config = dict(
    num_hidden_layers=13,
    hidden_size=384,
    num_attention_heads=6,
    head_dim=64,
    norm_eps=1e-06,
    positions='learned',
    bias='all',
    init_std_o=0.0,
    lr_head=0.00798,
    batch_tokens=65536,
    doc_mask=True,
    max_steps=9572,
)
Each number is 500 + 25 x the weight over the matrix's rms, rounded and kept within 0 to 999. Layers, rows and columns count from 0. Numbers have three digits each.

# v: layer 6 attention value, 384x384, rms 0.0666, rows 200-224, columns 0-127
# o: layer 6 attention output (transposed), 384x384, rms 0.0571, rows 200-223, columns 0-127
v200:553547520522485509474518481484493484480548504500491513471514543530513474481502532469510481473495539506506487488505502527490502470500506510494510477522496489454514485541493517487492550501520452534474504534473465542519511518563457503449499469535522476541496489488519499500497456491522490460481540517471467461461476440510516530483524491527528466533510520521471480542514466565514489529561
o200:485483489487482525476494522492524506512498520540452505514463445515541576541534524490469492488454427527488520482480494510520462452462486538500485517449483475494520500466537500525514462458505460490511474517520504514536480495510497554478512437492527495496514489496493495489513495532527514499511485461521488479476555519525496519500487531511470489497517532498519521500479518507518484495461
v201:479512501504546519500526515490494512500511477546453523491502492501528496537543524489444507509511483462487460506486493527460515477526479496474530491486505507555536505479502499497547474517514453474468512496524509496514512491509469546496498480505487470523489485538525552462493517517509493508495516459485534514449528448504518525497480496519537458493440446497503486486502514498494569491483
o201:508491508502500487526525494514475492530488481521532542500506521510505503468537540457513495527525481495502504486506560495518488439482522485500521490484495446553445514546501528496487481469504470493495501516522465488513470550515534474478505483504525484507527526493510515480499547477515454488513539511493491510507505515459485501530480547502515527519453488547492489514576518449481478497545
v202:458481472522521497534466489510494474450543504549504492461495453522522523481518516491523491515497541483474542462500530484462517527511521434493494475505490486496512520503520509466542505475543483488474539528504526523495481513473543449496474460484497480518499506478532486467497494467544535505522526487489527441464482510516490472487542538456431515526494523465453470520511515492508489448516
o202:524482456478489481495470501535475525570413491500519492475516479539473476501484478451551498486516499506537460512513486474499495454506547506534498499478507505513527510525486504440515520489493406489500540502476544478481516576536481474454511528509490452495474506556503496497476482513495491471516540490484472501487558467472529495480535469542479549488535499488511492526485512488512508477519
v203:515508563489515529498483541536485519441509511444535486536570511457473503494526519518499531508490500466489438505477528522516475502483504518519453490499499459479499487503518505493487506494518515457545500546500497467470543540512495505511483496447477581496520470506530476479534464538509514531519458535475479496522490518453495511528518519536456531542495528467490462527478494534492517457504
o203:481508503495542508483516555513467480484517472542525523496479557518508483521463500505540499518500467466467521476458489490464464507478447447520487512471468475500437489522539460499505475502486526498488490491512551512561484482490558489503545508510497513545469520515502573459486513516480510461457522494534508511512493500507559546520540460532530498525456482487553468550503499472534503517486
v204:529480535537511486578486478463464499482512540456495521518482538455511490457490530498540517554554504488485483508506494456477460485491490516494495517514514567467494509484510501486496501479517475464514494483521497469499500507464513501531502480490466491493536546496501508518504513516480506471557495504489533511483522478495499503435465493529493480472556505491511534464496517538493539491471
o204:475546485502486479447488527524523472531545474508508541508488512530469518465489530517454498469485496512489496542478473471492503506547544550499501444523524483468513509474508521490515534523461502496531475473501506517529495493521491512509514483504503520492515528470529497498513437482503508495498516517513548534463525446489524497505484505473478503518483509521509516521494510435502502494465
v205:478499495494501532517525522477464449514496514467480493495502540524441473516484470500498529491528486475520490524483488499512511505504510513466512515489555482529524461520471474575477495480525515505517483495474460479510540474474493510517532550501464560481487478501505484525495489428517453552521484519521509510433483498530539495496528584532518469489474507532515481527539519507518497481525
o205:504516519485508527488529490456496495545490529501502436504517525527530487532524485512433531524460484492487520452535465522514494465510489508500519534475518548477456475477477506486438521508438481511513543524478542445540538491525447506483478504478485521498508541494519495517450505529560483491530480469504560501514488491516495453503482496489467496477498532456473492495522466473542444496545
v206:515452581490507459514466538549550441547550454504534519540550501517496479537461465514487521489512535487432527580466468497484491535452474502535527473517479546490520524534512479505505522472435475474477522467482488489529521472489462512486470499515478504467501522506510531491507498480522506518502508532491555513508514522472500535540504496535493511489489536525490496475487475449478502499486
o206:454520504483483529458515459510502482492490485515513505453517545543528469515417490510519532548526500499551523520506490466498493563480507531485512461490475454515510463529482481484514511527489495520544479486459499469509530504499478497550529486529525473482507561509518484518489471476518471516501480530511482501502494505542477472532509475416507497474487535513535460482551517485506507474518
v207:500502552488506507526525536486483476482501505551448516462477531552494496497502533504498498516515485458512554531526477522507483498522513534506489500521476513520532500497510517487492493461463467445519500477455505496505534517516451505488453519483561520554517490595476533459517499525548550515503471489518470523500538537526472483493547470524538546551502519511428515464503468499503475495517
o207:506512470510514513490556531442514498470482479542490485453502533500498498480479488477566520555529496472503514494494548466466494521454489508470519473489491504474502449516544513476547474500453493532526498492520489470482521539506467527541573489492495497473484479509472475486534512513477511495523523498491503509531514493510513511476495471500534513488539463510527498487550516510479502497517
v208:497500490516491484472483491524507479485531507484506522503468469468479505439486515505525495489506516490537466555483552528510493537500506536472514500517499538508502506524555555497471540519485498535543473499485498537522518459530526495533524527496496479493509468506516525467511515514484504482478553506509532492536531484491532483468460519509508526502502472534490542497513464492531503480459
o208:579545514519499490494499522492540466553566453562469522466539522530530511495464500530493544496484503525510472527501506506461494500473497534543551495470520482482534495499543479448513460492463536495502486473483490466491523496496463466534520511494483554494580575470478500553512532498506488492531500491499454443489510510476510525471455522502499439489479512480543488477443461507508519513520
v209:509455497534498516477528517487478477544481519489505524484515496511506473473474500520455517504527488506520532523527507475481505508514528465465505545515508509455500516491492483486498503471512493444528557497520473520464488531507513481486545464458507491524517455450506557547503454524532484480508452513504485508541491507521442485494505508483478459502449515458465527455480492479522526489539
o209:489493531487532472506563468531565412518474493537521480510493471507481523519522501509500456518472513452530474464532463506499524463453478495511522455503523512481510454545515475527506522515516539534495461502518520517485512515475505531489475495499510457478535542535538472506503486452506505520490545445526512465480509499530524500515452516531566516512539489482493449469500520506490472484496
v210:486521512492506535514507513505526527472502497490486528495488495525484493471514475477487498466526504489524479520510518449496542453476516521486472535515522533443485462518508503524496484446488467533454485472529448448529495494480500503521457530521527504494536537511512526474545546511499503445522488501475467502506471501530526563441467472506499567508471479512509490527503539520485489519515
o210:479485485507512502488543439487464469566469495511511503482498499475495518500485487470531553512496516447512504478457531505475503505556485504477507451468483543511540534512513497497521510480516513466474494480531485509537542485466529494458518467468492507518490489518488504451497537532503498461505500508530450477446494478489520461528520562495484496516475474518461454482478480484499507496466
v211:457470521464505502496568491497497540529501489487484496493483497535459508491536489487534529495509501519503527532509461505471522495488514481489524517455453492532547477516525491498460503478521496518483504479532458485492496503550513538513541515508507493490511490458510525542541524420502502499528497519482465557458527502449495491526449529515519541466534530486512448494450528519514504479525
o211:470482511563481501454502556490451494535490522517463495526475492477509492512499503501530531484523503504498551520522483511500506521540496511474489506482503507500524559504521489532502473460531514493553476524527478511510516494490447488538497506541470516480481544538508507505510526489453474508496522533490538510495516488474493553502566507475519511460470501495509465483480514491520500474488
v212:507511513488550465505525482563472460518517508498480498514478538516547487496478488519452495519495528501535528556519511472554480472512515492519521455535512520487529502445533474497474473518513521493518468474484461441469531494473542482452500512508505505528528446493521502472524492480519525535519497504490469515546469503506487509481517476439486482444496468484500483497495528511496576476521
o212:524483480497533540501518488472462498533481446531522518492505504535480496507505456476520536507523510464447522504537477502483481506492450457509518536481471530489508507442489496499502528456486548482472532510495499500481462482483514488549501487535496502512529518490459502442494527473519470491460516515498518492471479494494473524498528487525494529503508486543475544530466531474510503515484
v213:509492526463451582503506540528484511505520531522476502491484504464508482479518443538521471509479461515488505467451486466514517456504569477508495466528482527510510530478534471524523493490494526462525487500500532470511499486512517495467503521482490511502463462507478535505485433515530487425503510464482511547529476493495551529468493504515505506516464473500466505551530516464489473526494
o213:531515489470517493446471480525500528497457513484450494489494520530495481511508518504531548494476545480458495465516473514502460512503480536488512514484490534494512481558495511473504485529556510496483518503483533513445467519470496514496489530422524477481526526504523459509514534526507534480485466559519544492513472524506521503523528537465511488492514479515516480469522488459501494526544
v214:501458534447574480482527490507509511515482473531485513520464476528492474528468470498528545462513484499546494487500495474476457531523498520500512494469483464483503504516460525526545538518505487520522510481527495501511528462495502571514494487488517459511488498554463538526475542487549449505510480522472472572519509469473533481506468575457518517486475505489497471493497512515493508489496
o214:506506473519493476532508530480518487474512487529514519523523517463492528487476452516529480493521490469505537495517533506503542482488520503468465504473516479504485518489527495522523501471547514501486444509543502505505498497468492493516453428544510560459472459528483482507465477554507526474498504508486537494558505506550499488510538491501484473524458467541502486500513459493485476486494
v215:516498499474540532483505480536507482482537504476498472526537506473504481543473504508502528513494485466488514524491497510548478494505521449412535483491530525520499556512515498498548488480509471536512515549525486486513446498499499473505502461442518459498481495479497508502457500487491504506483536509492525525459528533471546474484555484487509474460526504471488468523519489531473530540570
o215:507466485517493502460502509438518515537470534506505494457475437501480463564510495544483501518538510499507464534495500473532495465524472483530432495486522507540503485509531511485486479522469504479475472517518453502504533531540507483455506488526506496456518498505507532517527509497459519509525519521534494475502485517530459511511494487507531500489543531508504478499498513498425507487497
v216:473509495524508489510510512507538497495531480498511498459514541523493507530474506427478475517540443522503454508527488474495511536482454478545472472512541501514541500452477500469532464513454501488461481485531503496469480492539547478493447499534502486483511450525523403501469497478520516483497513487472495448517504504504454499509434532494518524553457518511554499506506466476495511460510
o216:511506519462495471527507548462470511484499518472499504476456485496512564484529504511496523491509516518471539474471486491490531477551484512435570505513508506482456492526468492493503506498471579511513489442472471528512544517432504492491525506544485478524517518503516524487437489514519491522498505481510481503486475500484512493465535509492564489537473507463449537474522493498490471466562
v217:474507523538472487478520510491458542505542480552504528515503482524536518468485507563506508461501528492532527533528469514503542526500522466522526500492483536478464452525501459525477472490495517476519527524532524491481492517511479495496470515512479454512536521513519461452459503495461494517509536561495479482489520490472461462468518458499450510516546505519508508525532547462513454487466
o217:509470534505482533492513477527535547481500511446514526501451506451456493504488482422513518517482534511475500492488462489491474526495515503496482448493512461484511487478494514516482452513547463544493496514519528480472500509491508502505504485486485454499523509484558519505530472509470514506529547491505496501506526510524518491529502517548483499547486499528511545442518448539518505532510
v218:523487479492504543472515481508475522534568467491500483476500493497465471498478467542545502514489535482468497504476530447542449513451460466503460528497521478524532456466469468498467481500531465464459474473475554472496480543530550474505562472500543524527494512529474512480508470479464501495483488446521464506551497483512540515511535516516542473533508525477552484474548511515502520466492
o218:511471519500488497470516494517523525518501486490493528556423484538462481488520500510521552513537507524498481533527519497446508482482477506512512489462493502541546519549486505546543486517525529508462508516486493489492490506461502487510520490520463515496479492541459484489483528491496487499489506520509510498521429494530466516479521467505499468514499504537534512460497490454517511536500
v219:443481533493515540533468502519517504483517516507534527508507472514527516478538516505463556441453497492517519467492475498441525538441513503479508478476486472504500476503505461529499509490513522511522467480503497529591509495514571493488503501506531444490487503556502468535497435537522483537493530509455479485513550524465478525474525442494497506536471505466511457498457498492502476533526
o219:544487436504455504488497512521476504512509499526506521483491457502482522487493463501502486487514549502529558513519505527511499522490546550531509492554517518464529545462501507501462508488493470465466524503476466503456514514456495473536503502498492487490461460496549455468486491513523514461471455520485498518483505502505496498532494473524517513532513551517491501510517484478467482461456
v220:494487466510472520545524503534463491504509477493445491486489484530508505551480508542508514528499497526523515532485482511497492509489504529431487477474498452478524499465508491520507522572516514495457500512510545479482531484457514521537454473520494566490545481491565515476509506529501469496493514531484524509507529478506469535461518488452529541505514511507526497504477500468521490526467
o220:481510485539512502492479499471473474484543531535501514519554500467500499490546537548462509541541499484485452469461489461463494490523536519486477496496466539500535479472514545493510541480504516521498505483483487512463487495482474454462500490494521511424459529483545498434516520502516449543461478479513498521522468498500492537524522483498534473474496537481529520516529471513506497512501
v221:526516483469500495513534515525504501487486485501471516501504523468494539459512505498483507459507530503525526480508527488494481552479512491510473546473514471476520479496526498556495483509556473466526516482514505516464481499482462522487437458501495502517512465440550515532477483484511481484482493444520522473514539521543448459487552492508541514499503504496498488530468503471520489494519
o221:511470489490482510516501470492524490540545489538503520517477475479522452446517515554530493520489512490506517563496482495519533495466473500538520539487504448442468506494483502465507489526458486475516478516504501565498522542548491472500477522501420499504459503498488479470463510509505468494495463488483499476526495515518495507504509489518456520506514517533570483483441479516514492489518
v222:517506543469488499429479456531467506505495490515540552485515580489562457489507493501508528458500546490503550481506557521470521449468505497473530495514546542528528496495559500485476454527483452468472508462543501477489499487491520521501495481515448528522517503544489502551531500527503507502478465485444474490505455474491482504555471489479508529467505493469496554495550477496500482516486
o222:494514472477501495539502466512453511480489524531446531523530503517476510526486486512493529489486483442519507504504520447499499537475453473477497466540502464453504512499462531486474521531467496458481500469517488497505490509515554525559479497508484595525471522499479489475487515488532508508492531538466488478479476510513531505484490484527476514531523491506522503515458494493517521507468
v223:490450496475458473514490530511494475496486520530495499515497532518452502498499463515510517509513498494537497497544517485534480489491454504514508472467454531505542466505496535526544457528495431522493514438467506468523497497461488602518498474489526536488502494501490486546502539507523489476500547530517508471506510506544529493514482448511473428486423516496547467535435450522476486530569
o223:524515493507500472483515489518469505497494487480531496463497528550555528516476480495526490531499473491498497497444527490487507515511568510478480536489567484469508588498527498512508495495554521506536524473486476509488448507523534499465489564528525519488516478529437491460470496542528553491566486524512514538525477475548484509448512519463456498452522519495488491507526483462444530486525
v224:489491463486516460512520502472521549506472487523521521469438511534500499587504514475556541552490465489494534463492499521485462517535494555516468480495490482522531466488456461505528511516505485490487510497534542534510540454445488528499517472478498504499476523490468504544524515483431489473472496523456476496515464535492481516465499505497518563480447525483556463497492503506502449454532